{"num_hidden_layers": 16, "hidden_size": 160, "num_attention_heads": 2, "num_key_value_heads": 2, "head_dim": 64, "intermediate_size": 960, "vocab_size": 6966, "hidden_act": "squared_relu", "norm": "rmsnorm", "norm_place": "pre", "norm_eps": 1e-06, "positions": "rope", "rope_theta": 10000.0, "rope_fraction": 0.5, "qk_norm": false, "attn_scale": 0.125, "bias": "none", "tie_word_embeddings": "early", "parallel_block": false, "extras": ["some layers without attention", "local attention windows", "gated attention", "exclusive self-attention", "short convolutions", "capped logits"], "init": "orth", "init_std_qkv": 0.0365, "init_std_o": 0.00721, "init_std_up": 0.0365, "init_std_down": 0.00263, "optimizer": "muon", "learning_rate": 0.00635, "lr_mult_o": 0.761, "beta1": 0.95, "lr_head": 0.0185, "max_grad_norm": 2.0, "warmup_steps": 200, "schedule": "wsd", "decay_fraction": 0.881, "decay_shape": "linear", "final_lr_fraction": 0.1, "batch_tokens": [16384, 32768, 65536, 131072], "max_seq_len": 768, "doc_mask": true, "train_tokens": 206800000, "max_steps": 3972, "dataset": "wikipedia_en"}
Each number is 128 + 24 x the weight over its row's rms, rounded and kept within 0 to 255. Layers, rows and columns count from 0. Numbers have three digits each. The size before them is the row's rms in percent of the matrix's.

# up: layer 5 MLP up, 960x160, rms 0.178, rows 59-67, columns 0-159
# down: layer 5 MLP down (transposed), 960x160, rms 0.0295, rows 59-66, columns 0-159
up59 115:140180133120128140130129135149126128124127101182127129107073124159133142093134084113187123119145134089106117136136109135110112094131141148148090167141159178132092119117113161108144124153141128150141110150112095161135098179115082148126143136138154138127158084123110124149147134099109164137138117139111134119084129154137094111101138097130120150101161076123138132127145178079117092149128136099085088109116100107193130159099122114142125120130088127139137165157116090126101122144126148
down59 108:163137113125099154157179158173130119120199133153117129157121101151157101132128148120138161150131136168164131145162131142174180106119163133131128158147054134182159129142122123139134145154157142118144129107173121116134145152155117135128155103132164132135124142105157159084110118148128119117136109134096161115120123145113116106080114100174108162147123164106134149111145148156144134091092115149137144115134113141164126119127139121123124155091128156117075120131111196150141120147114138
up60 111:115141138107105074159150193090096132101134148126150149164124114116086117159100143163146106168096133140124135131114155152142126154131132164138154176127162132122128133122120129115131100137152120164126086056139083134133131114143108110100098101123148129109137143112149116125155094139155162117134110123096142164084128117177142144136125143154116115121141160124127098130175134141128185116094105116121142172153179105147125094149090121100153127151146127115116126085118125083125130107146089
down60 110:174147121127116142068093110151159145127100149126124185179141108138129157122105128131145134106106075113137153126145101123156115105108135122099063132104100081118147114111093122115117168160096151145129132133126106179102143113097150142100136119117142136146167168127132105156128142142111163116142112170137118087197106116138132110134108127140110102162133111141184145139100123163121127123116173107157136166100154138122172188110119131116141131101101132125090142120136132114126120153123126
up61 090:104136137149113125133150136162121104109172157132153163129140099104115133095142158131098133126150153134119138149127150115152132111169119127136132081119150115140099144130141131157157169118083194093143146135138119136066127092140148108142093072091116125153121151157117109146120120151092109151133154173137121156135128109156115119130142112130165154153128124053100139131122079113115108119091150117161144121104107067118137105169130159139142111147157123167174136165151133126146115142104157
down61 092:112121174125130108162146140142140141140126098167115110129127156165131107148133113176140136091104133100138154121114080129095156136145138123099102103148141159116122093125132090158130129109139135113143099136153149122195129138167117123130160142143156141152088157100108136131118085149140134154131118102139134111106147163117134167094159162149129096157178165098132140176148073137151147133078117151165135152132124146102135128122094122139080126146114119164123141160191188117123127137147133
up62 118:167101136150118141148144114131158152090144146171131174125134114124154141078137141095135108102131123098130104085092133106142151136137138149117092130169151157139109119106129142168140121120118142118116179099163133093134126159135141154114110103096079172082147101119086109134081126116137111092131119130119141151101189134112094131104123116100163142120130147147167136101141088118136066150101117078124148095088148122144102130116113145140141126135161159089129125119115087115104113172123131
down62 114:128111118136142132184143079099154114145111132132109102161101146114131149139116148116085126130126116126121102150119145102113157114135122128106125149106125165137152107115139123167113098135156141153146140151101121087160109116179138138170121093145109114145096129097082149144160081120148110108154145115126105139145119144113133134135121107202110146133144156133137053136116160138110093084155174108140138112129138043067132126131139142154133141128140133083088138143120109141109113148120108
up63 119:155194134144120133085101138111155147119115117110126109168104111103132172127137097104110176158142091164127099135136118052111100150122100130124135134129166135139133107094131066142149139116144116169113134145130101178089107090165146089141151148120117140113139137104112130114125155129120116136115160134113134162131150085151136147115109149166136114108097110125135106101138177129144117104131113150198158127150098117132136130140177138093162135133111159113128120116143105100163145150098151
down63 115:106144146133107133107147126112135152110144109111101100122124138124119163129151119100094138167132101129121107168083166081148106158114105122148132131128130109088145133122137135158097173101101135123079147136124158141119114072123083099095103121198156129135142122141136115099119099112088117134114149103156120159139116119163133097169151165145144117112099154109159169114126107135121124169125125192101146137172134112129149129142090129110128105108125141131174169150157129107127146063147144
up64 083:129125178160121169173132125151102129054144137135141130153148155099139148132117102115138165103147149118157118125142142123139151139116162156133186126146080127071153078074119121123114159156125131109110124104184132094137126105142119137128096130144125156119148142108129151120066133148138133109159138129119116122134097113163145141104113128138135103128161148126118099168135096140119102137104142072149122120127146102136146117167171200109136100124116161136086125121138103135119092147114123
down64 079:137109109107136112116110124139181119119146113114201125160164104109159142129127107104137140084128132120145118103175125136161127175176119131140110069134087099096157051121130079158098100070112097132129122128166154116124143111100144125123138076111102126125124122113127146102102095136149099102122167113146124125118120136115136148126164143150109133098107122159131091108065109163139145138133150130132114124153140140150127119147105165132112127105138158157117108143154165156144111141107137
up65 092:107117153153099138065098154129112158111096152155080133119135141083132122150089142114103101142124171081126140119100112135124113111135094111153097116138152139149154156123195121148101133119114107159078089119117124110104065085146178107110122131187119133095126100151108145142135152107118141114114123104135115113106134125118140149122116135133112161119084129142190128137172147113124125157165147121125108111178123131114131117119112122118140119141145127116140165092130106154131060135133104
down65 096:128125145162129144147102124142093109131118107114139162114125105154116118113142126166098133124103148135111157096091179100108079122151104130154133141114168146111143103082143133145124108168093132113064153195123128128141133096149096113103177162118109145116106139122178164092170132093099132111145118125115135138130137116114079137174112162133136119097119148126112106154149120150133091165097115145154078175143134130106096168102128152103107154115103120140174130139118151128137126130129156
up66 104:092146149150170133135142151157099188140123121136137107123128145116118125112129117106090149115168170129099156177076109114113151103109119154145127105155143133067160139099131072169096114118088140157152131144126100131107098132124159137135176128152139148101136119120134130119120117154112118109096145131099130168117126123151118080099114131152140139116092146153124113121157138126113111180130135148102129121120131105161164136123150079107143133190123100133142111102079123122138052135126114
down66 121:139113116126115108120125152147153151156138132169124199129115123179109126121175117145155095146188127113115107097101110141099145164115113132110132140130134128149136151170145103131145140130141139100146097083066081125121138166182149114131170099162165135106116119107124114152151112101100153129106139140127118078119152114112074122126114159119122154115101171115114102124116121156121063140088136126159126100115092127138159158136094129110142133122121135114127148141125107147167144118155170
up67 098:129150149137101133044153118157106132099141161155148179124126125102163103084112140121142102129180100150110179097090105171103147117131116076099123108113100148148106117113122148126122148131115087114144115102108119143130149111135136125164123123152111124076118092140170083110146129093132144126145107143143100191163125105145132174142145132142102105099142138095142157157159086124131139129126128166156150167107123119142134137119120155098115140075153125125122113108121117119109108150118124